{"n_head": 6, "d_mlp": 1536, "norm_eps": 1e-06, "parallel_block": false, "init_std_qkv": 0.0181, "init_std_up": 0.0181, "beta2": 0.99, "final_lr_fraction": 0.0, "doc_mask": true, "steps": 6037}
Each number is 128 + 24 x the weight over its row's rms, rounded and kept within 0 to 255. Layers, rows and columns count from 0. Numbers have three digits each. The size before them is the row's rms in percent of the matrix's.

# up: layer 9 MLP up, 1536x384, rms 0.0451, rows 1208-1276, columns 192-287
# down: layer 9 MLP down (transposed), 1536x384, rms 0.029, rows 1208-1276, columns 192-287
up1208 099:123122118101114099099155151111118152130118179088165092144105149160166118076118149146153123134114170106144123149116116092184172131164107086152138124133098126099092167129133167118122139074116164111086114115145118116127111131117144154151149159145105125122146144185157149141133154109150127117
down1208 100:083141148151144071113201115112125135119132136155132095113139150159120130135104120157098107132112093134100079118122121126098067146169167130125137132109129113118137091165103127140143099140147156134114092126153143115112137106100125135125122112144130150093133140119100092121137156124103119081
up1209 084:091079138118147089162133127156079127151153146082128161140120144146141094121112145138118127154142104135143160178114096134109137140125122144127153114144175111136124141175171132121112119100174118138149129157119102147078106136120134110087128130130086108120146123147128131112157117130112115139
down1209 085:116120159116120105117137104140143146125103142167112118134112122084135139107126108096100139136156134112152133119132157119131081111095132110141137097152125117111124111161122128097137118139103129106178126135144096113132176120133096127094073159133160128176072123106105137115131130117126148106
up1210 089:156125140120155130090118146132138148117153146104160132134126171120097135115162145130177160182114150119169136136133098130134129110156114185209157124101153161144140121131121129132174113107113188094140110105138083128135141124137158122147135148156154136108132095123105143146139142183136082118
down1210 100:193096175173152086117126078106149092135145140124152118149141113121110103104130126146156166146158142147097111141089152118130107144172100130100129144172120179146128111123136107130126177083150117128129149098132107145124151118154121107085147083127072127159084154123116147163115113122143111105
up1211 094:108165144111157143121108106082134134103125126106167139116134162142186112147122125168106103151122135114121135101113123130117149118131128148176142085156146130148100094144126132120127093093107138128117129127136150113140101129174158105100138104160102111092152158117102143160105052115159135185
down1211 095:144120089113129150098144108172093133123106118114133128121107100126093116114111129094119127099150125135161143138149108138154104175146098073074088180100098103139156163124135156089131143127135116146187100119095104138122142093091107188129079116100187132182137152123159115101114174157128127125
up1212 102:097149159106115164164096121146140123136155130098120155170110133146077150152153158131117141170105159144132163146117130086170155098123136125131110101106117155141172085115133142152151123110108183127145111133138157106103115127128159132089124095145070096143121159127157162127105114104142132123
down1212 099:096145085107146110110133135087112130092113142148127138124116143134159103109156062074149203113115138114094158145148143163155144147060088170129123125143148129113111160150178142147087102125111142148141121121121142133093137098127153147123094160106127116121107086105099111113163120143100124163
up1213 097:093105104122119133139165150087128158135114128135144116156124124138129177120121128178095135134125119131141174085109135104116112118125111107111114134123157131147111149096154143108128127143166143158110121141131134173126147076112104133197135130119102157148109151133138109139096132167122190129
down1213 102:128119170117151114147107094136073135149101151173085126122121148122182131138148111121149093161104189113139137156122134123123136149102142151106108132153152154110112133105132083093144147102135073123088181145149157129102123147147106096155159129125143109112121161136103119113133117110159167134
up1214 098:128147102115106074131105162143116133108118091129121134168151123118143137118113119117105126128123174097128128096172123145136134164169126138113106103086132135122088135151119154102158101120143098152141175130157138155149148101136159086113099120146149129140147102138140097121150117127148139108
down1214 100:158112131121134147129162107136105125129112144098132134154115144134136088110132131140147100121114085150108143154091105135111130170118141135137163166137121132157165116188144123137150121089112152117105123123140138097087129138129075113091122131104129135127115156119129145121161150146108117144
up1215 087:116128090125162107120132118129083131144132163181174130124121141102133122124174114126140168117145108089149146140138126170150131119130135126134152104103105134140136172140167146113090108158097182180133142144122167142168120130077118090137158110121085144107130096126194160102124138153108120148
down1215 101:111112086112128157095124133159139154146133115102141144108140137142158103054125143101147148107125112097115085136119155146117123151101170047104110150105162142103127115087127117123124121129116131156139134130114102151095133154152131098107169112114138158191106172144148130126140165126119134142
up1216 106:111087144138138147129147093119125102088136094166113121144108158133103116152120077143137163169132107137140140133141157128129173113110137158138084102121108109117130105144139141142114112072150100153109086129128143106144111161107130119096126120132151153127145143132128152131103133074132094083
down1216 100:141142084107113130111140154112126128118092151124147141134162092139129171144158161154095102110159159093112168078103074082103113106194144133120153162143122146113152151101086097112124132163146159100144144134131148146099099153114125153133150100126162137139156108159138122130136128144151109119
up1217 098:169094114120115153170108096118115149136164101143174143142149129101141124166144149178104097118160121099154157121120143135160093162146164090142110144136143102125152085147074111131143093147102117165145161108110163114114101132165105093120145098118088118135127156118135146160171161127098113151
down1217 097:172175117081134096144084136121160131094120136102135123100158121137117120132142119130139108110101102099126125124104106133120139137126114163104126151123148136132137098123122114134137116109125145176136137124130144170105057126141117103112113112113102108087105121095120141132102120153121143129
up1218 099:107102113136148150126133129144110082150147171146116142142141115137139118122129147156166082124143147142128133111117150125104136133135151154102165115162116089137141130156150127158156132127160091128125118158109134102124108171133122113093143103097121143129087131154105135123105150152137120114
down1218 097:111108151147152096082161112132115121107164160104150137159139163095124109144118110170156152146156144107101100155156155131145106119143119121146125100117127181126129126119093099152172155119112126161161132136159151096129121118123148155093110086124103120104115121174120123110163093121193152147
up1219 101:130051087098137118093158077111118060156137112120152111123107114106151127158089144086099139156119114151145093083119143145093146102126101129132171137098141141113144148170122098127107128151164115115143124113095163109144120158110112108111121136128168145116131125157129145158147107132096136143
down1219 099:160113105136129123162122168166140158115161088176137107107130122159184164152139153102149158134137137122123158137137133136096115173108110128159158101117110148119128095121147142112113100099143108148140106149136146101107124147134124166154160130127146101114130142071149134108080147160105136145
up1220 107:134138149137092144100136106142138118093138123135103093150104151156122169184155091110092089161111129084127144107167111101093128115103127169086132111095158117124113118164140186077139138155105130124147117132114155117132143132135166090145122141114115071105105120144103109116173123097114146159
down1220 103:108125128066142112087190095109146115130166136182167110121106111150131076164141123127126132114080105158133150176132160137098108096086149141120106124166123111153099142125112169116086101134111136101181126150136149125135115153141122091159124127144116088152128117129088125147123152127116159106
up1221 104:150124129098157170166089150138108141134144142125126156124140097132125120150135110172119098167107117102132153187156158129143125116127183170140164127167148073137144081095145115140161137149154110161128096141144141137143162151156110116116124123147106140114163107129130120111175133108150112172
down1221 102:143129157111120062093171198145100121153105155197151091077145127121132153140086094122107123103169139127127124107122114126101162149089119109127092130179119093139141157096116124128127114142136125116126132145103142115157125136140138140099108140093120155104128142131166070127110121132108106131
up1222 107:188110158137115117116137124141109095124135136146133122112101102113139130127170142153113126109084100176140170172134102133134160099118093103143120104126145138161154146129124117142087115153107147102118121153161183115107087130104098109096175110096096113100147164131084124110096148162119146124
down1222 106:159101094090114179127138128107119155117163096151141125099153093141140139095144113096125130137132132147147171155085137143112128127079143119153147176129111117110159101124078127134173126156147127129154089124133122134158120130133151174156110129116139134099124138117112135086138147165165116128
up1223 107:164089130084115150101114130146168107116165131131122143135087113113182148133104133134162118154154156134154152096087157082111141099094124149127085132153172145143102130130168125091139175130123145123120092114136162158169113149085117103093121135125120133186127136146139094134172131157075123156
down1223 105:118175125153100099117146159113089141080133117128157141140146137153145147152121123125117141142110120105123179096101135131124128110121135128122151107169113107124077117088110142126110122082136116137151073112132123161145130140081125125148083091117161119134131120129076161092133088121143152123
up1224 092:131136139099133102107111124128147156134150124163159114120088141123131106162126099090145095144109142141131137134134150114153157131042105136143099128127154108114143147121109088161107143109121108128133118121150121112123158142129124134164117115116129097146164163144063146112127118140122127138
down1224 092:162103137098150144111121120139111134133111126139107160135131115110140135144116153105131139088161043115174119146131090158117113127128136137125104175152115148163125098130150121100107123142103188154138154138076110136136127107117093130130162084125124117130114125137126143138150117129154139143
up1225 080:087121146183104126147095123098129141141093133172121117121130138110095102156108134184117108105154128142140127132114136108139135127138150085103137121147162121132157106157151137098127120108146188108124147124148153131158093101134127095127127132141128137121103130130128128168183112138161154164
down1225 085:110119099141126143110111170126142117149135146128149117112125083131136072184127161135125167104118099122136136159139128160152146158099109157134091135167137161146146116135167147114117134107146149098144158097144113080130164140148103140110117120166186115114100154114082105155166142136150114131
up1226 103:109155134114137115113152157166133160109129111171134117125082145108111138132142143088123157119125122117130066150107080131103106142096109106158142146086151125123097151168112139087114144148165088141184137145122124119113099096157146086115116124147114122116107107100154120153107096130107153182
down1226 102:112161098150072084119129125103121138105116151150145149137138105087155135138164114114143082128156178137122136148095165140124077109143120106144098132127140131135107178132098140107162145114116106161135076144156151129134130109156138140201093097134119094132152146161083092121121161118116088143
up1227 091:127119127163163135119117147102174134170157129130098135147109153127100144135086142118101136082169072120126137112111100124136084110109145109086129162094087124141142088159163127142100097172094167112144122112132130149117151098092131161133139116180124158135104133159187161089123107188129129105
down1227 091:115159165107121129143145123142089108107142143139162174153145136109127119126170140142148125155108176134038104127125139135134159149115132125146109134129161110145120175126079115105135164109138072144062151123125097140115123132162081091100115147090130100135139107126075115156154127080128141111
up1228 097:125062117090141113115154126156108132109094130123116141096134085127144118078135116144098111114141119109119137114065095134049144156163160092129134134123139097093131165132108136118089134151120067123130112172116144113136119129147096146149156160106079165120139132132142121150099120106142164075
down1228 096:146166137153094118113131144147144132186156121073106108112159145138135111176108136117164165164118151129139141127178155093170158126123084150128101118158120142128148107123141134154136125127104142150158100125125127133106148091118178138119147081143143090126075136110126138075114133129173112122
up1229 103:165109152114114125111086152117143153145137117153125114139122133144170109107137099166150150117152141104120088134107094117124154119121146167132080167140166132125122157139122130106121092133122118161134131144169106145113097108120138130124116108144134161119132080124098151165181080117143117131
down1229 101:161085116137082124096140125144145100115149117067149100134165123128152154108115110122156141141120122087133154164143180120136117126160148169149097142130115120141153134129121115114147178123156140145136116118178101134129111117160073136152085124114124128102131143148115116123106136098142159152
up1230 101:094129112130112170121111108156126070108151115203143135142137153145114116117119102111132159122095149159135163120115093080139141149114146106102137104156105109159111121168137145082120115099136140087108106124139116129160120116179127093104165098080143154140117124075137153117126107062104113114
down1230 099:138148130157151124092102154141119146117132086136115122116120148129127162113109115140141135155094130129124148107118139096083114089162124131074168136066128121116159125145120105138158123139099148129068109156057136157114119136137136096094136076125133113138146083107164165139106064096160153096
up1231 106:149101144143127151076124097072136132102150125068106152093136163109147114095109134139139137163091113123135098145129112113118104134142149156137080140112101127162118138149102082109115147153171127131147150123162137103115100118117140182133151092159127117108146141093145100106132155147110091130
down1231 106:118199139142122074103100110159139116154119118108104103133105123122123155131123150122097106141150096146150105128110121129178181126128101133126174120146158130156128137107120173142126097109128147163118106153129129174152165139169143161121138108123095136111140098108126137100129142138094163161
up1232 102:136148128163157133093131081070136097148134148117121119142136098109158140094152153114123163148156136127141146114101117104147118118143158081120127152137153141129140141136112166140123079103128167121123124136127141108145136095131102163100148128127158109105089134150115122127101100173145123158
down1232 102:174130111147106120086083123139144158154089136150073126116130090110162129123100105126130117120112105102132118136123143130133102161117136103147113104109109123130131113142108142136152120111121131128108119160101117147114137170202117157068097093148172111103128135125060109165082144148154121104
up1233 098:155160113167127099151137111126129115160179108130110147141148134131122148143128110137151110111152137143143135128131119139145140112124106067146154152155131106133119091104122144172156131133117144140145111135104145200125121142111120108136115140168136151143184114101145118119142113128150089090
down1233 098:156116162110121147127123121152137065147154107117125123137098107080175108124177153118142143125111140154107136134132081082139100128136118148127110134122121110117136138099096120110132127161104130101077143085133148119103119080179142129104148108132163117148071153154118115109154113150168181133
up1234 106:156123099156177085130162117144131159105135094145128144123132126123118152111084144152135143140178163154121131134075158127089150139140137148142096107097121095159136165115103092120105146138168093127134148123132144104094101138106146103108131139117113135138124124117098116114125105157138140099
down1234 107:112111094128140107109136107094092129169128129156092121108125139134156167151129073160141160120143106126134111109134127120130135124127100152117149162119138121160170137100095117118125146181104095105107141142163137164117098122118129100165157106138131138127168138129137101113097116152138128152
up1235 101:111110124107165123159107121163157147173122107143121152135088136113139133100116166096108088132121161130135147179110140114095204111105120139100114111108119100098151146121109077139108157095119122123152119119129153116108096148110124096117114132140116180128127139127137162112116141096146073125
down1235 100:075111136104121107142122109155152136116122144091160087141133126116177127098121138150162118149132152139129136143135085150121123132118180149144124128176128152137129169109169143119127119102153106105120141160110118136142117150123151162151138163123179159142121113105125170144129163116131087124
up1236 110:159115145131121150126138137145131082087123106159156139124111164132085162121096163101141117152099130156146158147150147088149123167131137112137092101131119135109122135106141120131132180136123164144153111134089124154173109119144121126149144143106102124086117125109131143122168055117128123136
down1236 107:115172117116163122164102096148140154154172166114121099122122168124100134151171112108161118132117080122125139154124109082161160108140062169131104149109115157162174147123065108114073127101148139163169098150117154113116143123136138102154123114170134137119146135116110072131085164119090139131
up1237 084:166096138142092097150134191132113167147133139152133103117069180124163148095153120136064132118133171105134138121111143148152138158148189086106107153115114159179131158132156087147136123100123149157160116137160129114129154139115079156118115146172173145126165101135119113118172185137156097120
down1237 088:127162120137107156104153109118130155133169139147093113138122109122179101112129123087128114137115120119112129127122122081107105124120111162128119135175126133172145134122100147130112141095122149119139106149140106147129111125168098146125160089120156116131109114126146117092092134127136180073
up1238 107:142127125129092068139135126112146135161195139127158108117130105128126141131097077177106104152140135075131085123125150141107099105096121131130150133128107105114165112177117177124120140094162152107130176141126118141104119121140110134121140145126109142151101151103107133124123155072158137135
down1238 101:161102141148145144112158158136154155121142142125130074152087153161130162121138143154131101114137087109164174160130125141078157133125148102109139119108093095105158109125166100085181128124090130152107149095138113165100201145130163160104081107137122127107135126121106113160122115130147144121
up1239 099:180137125142098131083146124093107149131101125159112112116127100079135133102111168109120115099095138159139108136110159092124126136159132143153150104114166121176132129117101103125128131097134142092130145152116126132149121119133084092095132075099148166121121132076101133160105100099119119204
down1239 101:156165173119114117132109125146091105140141097146121145150126158132100121117124127093139148119116095142062126122120143101113126117151147133145127143146176064129141120144125109132143118113124095132144129127110140081103127169116108118079092112084125135115118118158099122196132156132127105122
up1240 093:099121126120099133087148120127119092142171083110170081098148095145158163104148116177103120140127140117124129116097092115154144123142132133093147136167123117150148107158096112135139182114140147101130128116119103127167088108102115134151138140120166119105120166126105100139050127167095119173
down1240 097:178157108153104133150139125134131164091102126143121150117116128113118162123107149068131111104137137092169169090157145096144095098133161096131094140111141134138098114106145145149104119159128170141141153149114153135120140109122170175115127150125125127147140126127139131118104104090128084141
up1241 084:112105158134100136120090104144119144138146114130184162117136161146089088111108151149100139084127136157144123118087124128077161155169085116148122119106107132162114122182182080125123138109158132131118157130130136136077107119166132096144159136164126145100101144167109145097095121142160142168
down1241 089:114114108123128166128103107098117115096121111117140102128138134103136134118151167099130107145129103165122164144170115116147174164106143127105126122176115122159130095145113129134137109089081125118120166132124150119123139087129154135096164161129124121113087131122133131169136111155055115147
up1242 095:121117133130128135157118153132132126136104122146133101142147147155106098110109131143141126131163134127122140122133082149094153149128157132148137158097073156108149124121152132138129124119129104110111106128134130099105151201133159133137124130142132093075145113129131132143166172147151090149
down1242 095:199103134114120115131143108135160167155129129159101143101139177127171125120146134147142134129112098113100192137110124137098124157164116136109122150148107173127136129160166107133136125111096137112142144138174077145141097107155120142140152143101111169145150078125128147136080091146129138108
up1243 098:138144086111135092159129093096129126099099147145097174112125125164150153167118130116124091106130129137151159137126139135091136092180123114129154148101119181127108121177140144113129142120075096128125174117169135163149130134096130127092173140132125130126148153133144121078137137109097125121
down1243 097:098115132080097166094096148129103078151146189092132154114146131126121132109117114116149114123134107090118156095123147135124128117118148165103122118170165086117143133125154129126120129121177088144117125146105131117109119130142125109135112134126148114165095129168121094150133066102179130141
up1244 074:111120136157155130156147153133107102120098127134143140141133083123079131159161142123112151110131139147134136156120163158158138159102125134097110146157141121115119125146126126110147135131117174151126120156103158181143148155131143149125154113178129169111144111081159112104098145142139152137
down1244 082:136129111126110150094148150134098171135140132108134112116136149135097113138110134105142122092118117116128161127116107138121147129208161175111134116128137142142127113084166127119129078126133102139086097110158114122119121111093133126159113128118090127097135136090128135140118110138110158147
up1245 104:150151112142151148115117113175158120159133128117143118123108159148097123141161115148116169103121161076122110093186083080190098122140151094114101128131110153149113181144117104146144152152121180137173099103156188121115125165090133112166111162128123143139139123118128123120134152079160116149
down1245 100:159110127148148167136107080177143098118099108136152133127129110130137135117130138167126125099117094114097141109170070096148108080162101152086119150113105126123111148124129126156182116163127132116120137163127175147144124124061106116089126146126134136138126103138124145166112103132146102129
up1246 093:139137133142147137155116136117134101127111122117168108123090164093118163167161102126120127121110118100164165111149089122164118141108080099144134146123135161137176112126126129172124121104136107108148140140112165114147083114120157126124136116081099154109138126115087108091081082146186086120
down1246 099:088139083095103168081133146167109152146147125115115135118105079139138103085106129149127134085138148171103107131137162136074178119132159136146121135126125118111092111093124124139171107165127121160125147101143115155089088121118086178171173120149163118140166112155168163139136148141076152124
up1247 094:109149134119090114137131122185136147110144123131104121134152112133113116120123174107148151136173134164110127114149132109156115091151160153123104155140116136148093105120147142112156105167081138101134128109088087134122148105151114113150109128103163132143110114093115124129148129137095116097
down1247 092:142121092154122126125140162110121121123107149113164155139127153117154138143156103138138111124089102102188154120115127146100133158120091127119146101090149135142144144133135142151119116106163126148097163144141138153173111104133114123130111116132142165080140109150108111115113131100165140181
up1248 110:167153153127071115103108141097162116092162151138123134111138101110098147161126100105154155086138138107140124131087154081113123117079154123107057157127140111123074138133088146126138143142104117079107122144158121205149138110122165107137128106103152182155131110184115108084164115136127149133
down1248 107:140127111127076130082136123127144100048108109151087153081153129138149110165121083136138108137132152115116148101074130129105125108109129135153104135093122128124105171114131142141089145139145148127098102123114110141119123082101120142122127119095175163107096155179114130104121113171169091126
up1249 103:092127109115127139147125112083150119133158143152149046109170100122121180127116160143138153138139147113130164164090059121087116110142124102083144102156121130130074169110134120093091132169122082144159084134137119155137142098175111109131165117128122149102093155146119115110072122157133085164
down1249 098:129124125123133102121141109105129128101091118114148114152107115105126090140143131150144152107138165165106081160155132133169109138110102192203101152109127136133143100140125170166122125110149124121134123107109100108147123145141120125156125119138154072115129152099106147162133139137112125132
up1250 092:120158109102100105102116137131105164120102104142137130124113166120126134094120128132148145123157151102134140164105111149126131102094153123122128154088165148146150155153099125120122063115149134120151117139145129127096114120142153142162107125164168141108107141141174111153130114136159135121
down1250 097:142141111173100103119156107131057076094119128138151137137133115096133123133131133107122117128157176128091108127130121151143146155153153106138128122163153122141105149089111146122148122147150123159131065148078109143178159155104100092117090167090150082121117136119101127160109143161174132118
up1251 115:101103108131125137098096164098174111112138142104154128128163106147106106150118132141136097116148158072152152158147125127155106125096185126131132133143139090115171124138115101115124127153157127141154129146158133124098178160140162126104148153122113123146138143153122151079106098134101097133
down1251 117:109134114158139135127113129129109076146132158106145086136131138115098124153103126127204096108148139131127132127099154134107118118121162137132161109128151126163138150137113133129178151129166131154132155153146132145116175113094160148124098132130139081140145153111134149107099115144138130118
up1252 118:120158123111143099106180120074125120165145126121141133135145112126145148125104096080161101151126114124138142108124098115124124105130095139161134114115125126130117094150138146082126096159110109091140096119095149133101110129096099106151162169136161099077105111175153128145133128072139115133
down1252 109:153130133104186097107130131100145071119125128154122130115120167125127144152105150143116134104137146125136105139110122122125103107098094092095120120082120132094128131102134142130131152135137127114102090127145157108116154125072152108096151125136158144132092148150126162102120105108121120154
up1253 109:100141138132131103142113112092130125098131132189150129139122159167111137136151102166087134119122114132158170110098103127142177106157133125161142158140158104119089140137099114146130113106116101138106147135123114145103126128087102133165131161125111092085183105128134097097117132104162112175
down1253 110:114108163126073163118150102127131102138104141172154125129152148129118121131119121135124134117133156150151112089151133104138155159124093096111132152131122139166113117141121098147121162116150125088140096166119132116154119137089111105118142132109148106123130134085134148150102133160098098145
up1254 111:140134129115147131147170160141158134155114134130102151117145124119160141091114176128149153121141090154129114128145113121174150100110121115107098095107151070105121122084143113141124138131114139166146106078161106138144151118120139141145156179121117151144108110102164149101137100129102132162
down1254 104:092132105101132137154144145164170145162150113124111112076140083128165131142135163072135143132117108142142133082131127151171160080097085124111130107111154105107137172093089122104128090168091103139138104098119132111127167137149107129192143142163132135107156128122154139102138093151090168157
up1255 106:162133132124186142065124150136129123133060091119132100137124162140109135145107153087150153103147128121138158136110105169121139074141092117127120133101109094101167120139106128127087078102160081137124124104153173124156152165162122078094122100129189093113141119141125127155113142141150106180
down1255 103:142100110158144114083133139100113088077100108141152093125123107155091157141159176126095111137121098106163109144089131165130134109140133080161146099102142125136101126139129143114115130105163147136117117125121141132126130127160113143118105119090161113112120160081116145076143160120127131124
up1256 109:172126131125131135135125117138106157116097152143113149127127124147132166119093119099116150088103153125129104128136137113122139144110117144114118113084119118154137167125142167126124115169100121098125099121097141147166150095143112098128141128086162148138113136110069132134133136127115111144
down1256 104:095130175123091168151109177141130120106141092153163134141130135118118106159152144094147131144111132133140143162134089118185114121116184166140093118136102134150141135131123113153101085070140097134151111128132134118114140120168160134131140127075115104110131126114114129138164094128116111119
up1257 103:154161116179149177116077127164153114142127131107095156140112113097110137168109154144105133138135128120150092152108095101132140134122165118120104129185136113119151111161116095128109150130125154149100122154171095120090161154123158123115151119125093101112141115095129168152140149143118137128
down1257 105:096122132157176113153127149161147176128151108167148121134141169123130139155134120110135108140127127074121139143129175150131111078167172105136111115133145136127135119123149135103186119119112176123107128139141112122128095103113175108151116102103104165166155099131104106104114144144121116131
up1258 100:108127140105107138143101143148157118135141113122128142155118168117126126157123167116099130106131127121134084108174138097096146134066117135121110127113107101148139125136101091117130151120150138126111149153109148137117092092182133119135140105102095134133124154129127100143138119126110165155
down1258 097:154136130129060131134127178092102146098122160110131080118132094090135073108135095112079138076124135087140110125105097125140136129144126156132147130142101092143119113106102132083085116114116154131147117139148132145141137135174148179131141156148123102160127123140168138146127115110147112124
up1259 108:142130102184122094094153159157136093150087112116117114151146152134109131123105116150122122114118137116133130102116075143130118120156147119114154130169121112089161129133134107143156086063139125148154115131134174117074145163135095153117105085133169133124143114123127132124161153089124114145
down1259 104:108098139090130141099093143143129127122096132107155137148140144112117134133102116098120142141097117131169153090096119145101153121117149078132134094119125131143114172094095092157168116096117139153131117165164138155125123137121097087164107138101083133048107104138096123124161106069129131155
up1260 095:151122156116114147156174143127086150124126106114170137136077135091161138122144188149160089142096135129123162131099136147100091161124141143123151141132141124144104136121114152136143123148146135109124173117140124134122141119122084131084152100111124124137106128135165126157153136117123097191
down1260 099:130154112129116130069129107115179140120104138145121111138138136122068116132121114119088140114142106153144119175136168137150145111120100136149142135136150158155093089121181095138143125096168115127104177108101122127117113144135148106143132096185177115148168128124116132151144137134107131148
up1261 097:136146153111107093143113194122142097166096174113142111154122141099128198113142136102099091115125120134115058135146107121110066107112114106113135156147125124121106118100111090116106148106117086085147112107122136108128123144170124130131129125113169138133077130102141145114119135156081129129
down1261 090:126152125129132127114144135120120090100120091139117104133118066077073135132124094130127127117132146149065146048077092125112139113158134115131103124108141138125144156102097084102178141143147140141139151126156095131166087112136094186159104113141101127134192162139146127157125144134134115155
up1262 104:182153147118117132109133194132121141135181103121111115098152152101134114110112120138135121132149139060134163126116149092135141108124099122118173092102148170145120141131154154107165068125160153147133073108112136116134133131122154157095106135084117124152105117130173142161120088099134138126
down1262 103:154120096158098168139147137109107146155078141154131139099139088101138095151152101150139118096165128124153145164137144107142126147094099160135137117136102169121107162135123120095087097134097185151139083146130157140152103156122183127162117128105130084167101144146109087183109095081185103137
up1263 098:111140081143089139116143149111133126103148102167081113091104169112139126150103119099123125164138171098126097112122149090133097155126141121137107106138144148113121180144133171160093151142162124101163127122111159122123178145121110153178145172111132137109107105110114128093122092137080128109
down1263 099:089151095108124136121083159159167094148118107135110132083090142123095108124092119114140125126157114130055157115148113072091098121107142093153121126126171153071121153172098098122147121133101144140128131079114153094170117112134076112146117125148133142126100119108131100075124129144114143116
up1264 107:104150139097160119135085116168172123129164170136120145113125137141136114114130114116117124170132127139152148170093105120129147121111122161134141114098120196145128140164113146183112173091130097171095144176135095132096111160093116151154150097141132148092121120117168144129102164091099153120
down1264 104:117122107096071149113160103168105127139131143153171104130119142156136124131154145103171069117129161106125158141127129153144145111110126108135129151151103111144126099115112159173105088135115113192154133156194137129169113117092149114149125118179151123123130163138137109122118146104151135098
up1265 095:148172109125142132141143128162111087105103157105142138123131099110113106122133138162139116128095128176139055182127093087124142152079163106169150158150131120084123119136090131144097150148125155149134131112160116142115135138109113109114154108153170161120139120088085141126141124089130139097
down1265 097:128123131118108108171139109164129146189126140079154135150154159091149116126147115089169129124136138090141162139109155107137130180145123115179116111082141163159132175134148154137112103102118120134128092122098148088163120130111117147091124128119123083117122145183142091141096103117181149150
up1266 103:121110101172158165076115129110137111130161158120144122143140114157105163119111191120144156133140105101144165122093057106132134097138129088138164136169118135134102131151129116067139120120114114142108138139132124092180142173104147150113120145183080123144093123136144151119137126157162159156
down1266 100:148133137130154143116117136161123121117163133144087150130116147120184144117113097072094091139151115129151077170113150141125161146131150149141120107145105110103135122134102088120126120127129094084133158145148120112110130128120110126132089116166164142112160130117097136091144167095143166109
up1267 122:113099096089113091135089134155118135095133143135119115111168102154123162104124124121124142128109155116133118097188159132151119150152121144117153066117129123117090188105118149090159105142139133130162118144143112136165153095151150141153102125145131121140125132131172107119138147115178115099
down1267 111:156143145175154159124136108103135133161149129111099146139096157100133087148142102142123138135109092143147139159068061129118129135137131089159136176123125115119162110178152133157109132128136131142123157128138128116090137166142116128133131140091115101112136136120132160133132134135109137172
up1268 098:160167125144077101166132124098135147123161148125103153138149171129178139149098143102119162111157126140137168109108174121138158113104131111134120161144139108140163143129100167132123142081123140118121100110090125157093110132156103118149108133086138133137120146137125095130150165124149161136
down1268 097:107154103140156136146097107133083153152130104122157095117121136152146055162134163157147104125119124101129143114105107131115133191113142124114101167153092103138105175157155143125107133157095185122117141147132124120111103113144109118103124136096100138110164139108111168097127111147147134089
up1269 108:166089097125136163089153119102119118096137132113124150123104129143151158123114141093163160161141128141139147146108127092164175086121103136152158147111134143122168131121097205152159152129132116121076115143123116095122164166155086157158155122133138139105116139145145142133139156146107155146
down1269 109:084192110113110150137111178161113139054097115134102142143148097156152154142155100110144086123107100083130170119100111147123099154116170139103140093125125115132115079147126082129143125118155126144081131127144096144139111110096146112125125112102106157111137111110189134104138100122190116123
up1270 102:123143109156100129114113124131116101130129118109126130161137098138136096093142161159078137099116158144136095142147112138145117167118129111109075113139144165125159141197103114103178146100124126093105137149093114155119112137133141084177165113180146128154118191123138148146106104139152152127
down1270 102:116130178118156108198153170143087110140159167103138135147168180141118176097148143095154146118146087125120130129123126124103143067123120120120142115132102100127094133118123156093122151124107081149098140137132082131122115119113129146147121112115112102155119137124141138116138131111115159185
up1271 093:134187166107083085105086121127108114145159127128167171127101166117120126125106135115150139138119193098131153083144105111086083137125124134105152120100111161153148140134117165112125097148122101124131107104103141127109168109154162117116094090133142123091105152096166076131131132189150133135
down1271 092:159133111094096133139116147144100078131125102124066107137156142133160147140104157131123166154095123090167112136115126081157154135137129061124150116090161172106115115118093103101106174138125137100141168153088130161100110146132123139107153130151143145152145105148138145123118096085131129151
up1272 090:145142130095159123117123146123111122142115167125168123133143137113169109111148128124158125080132135104112096132123130100157124108093078143114105145156133106106100123128135100101131161094186118149131126133152106152138137156160147120141145122156135088138133102151159147099068126120141138081
down1272 091:121131128151150158128121122147126135101129103123100162150134105136076149133087145090120105170127101105102183154103099138113137162159174150120132122095132164109189095126155148164113148143090138123161157155107176186144114104090117133105124100099110145099105094111113128136159132111113104125
up1273 094:155107111158131153114157114111158129109141115116113145130158117119151114123115142118139109172126167156130104161123120122158137082084112111106128124144157155119133106153110166111145151148130130061155118142113097146114150136157092144103124143089157134141108148128112125085134123162115147110
down1273 097:134183131094106121176160150143129099121082106153112171135100162115151149152161111160121123108096108101146159121159123147113165130153132115159155126117101128150165150122113090114140109142148126144056162102104139166158139125091151128158121117161123137126148108103107103144155147072097091151
up1274 119:128158085113093117112124132125115093176146119126131108137080107108072134188136115151134110141130108162144126138129157107128127184113106091141127100127141158131127110102089126154135129060126152118164108132106124118154123135099104116178107106133121102135124122117124126131102092104133086173
down1274 117:094130081142110122147129133128135107137154155122145103134121128102118125139144102109172124138151133165125119117142134120072161101093128103092104158128141135132154146133094115173124107118148137086116089103083162104116129144092107104136076139175147096153129128118100093109144119149148112140
up1275 099:116115153154125115133129143131149138157164132136136176152134130104124113131135140127137107118128135171145149132168111124123164114152114113139167127093111138140147105103145104124172165120135137106098115133121114143138098100118154117146150110155162146098131124136153106132150133077131136158
down1275 098:159125130092147134118150116128149117134086133128146128107133144128130097108132120120112143109168078127137146116122106138101136158152106133086122131134118152151099140174163166143113098171130147142161123132134164100167148132114089147094101134109096102125130162062132154146090141133112131102
up1276 110:148140100132132118118128123146140145146139146088100148107121092138086119127103124138146079087129102127129120081094123134101125123096123103132153144145116118091132166126094187112088142141114102153134112131124112150128163130132145132114069138141152172142121134127182158146101150094153103156
down1276 109:175166108120118111187142151112152102161147130097130145115130128098087142127120160128177117116103087131101148090121117108133139083145098097175128149145109150149140129120070149089104125152102100140130113149141081127159156097160126119152103111094110122170134119117109141161135129138100108120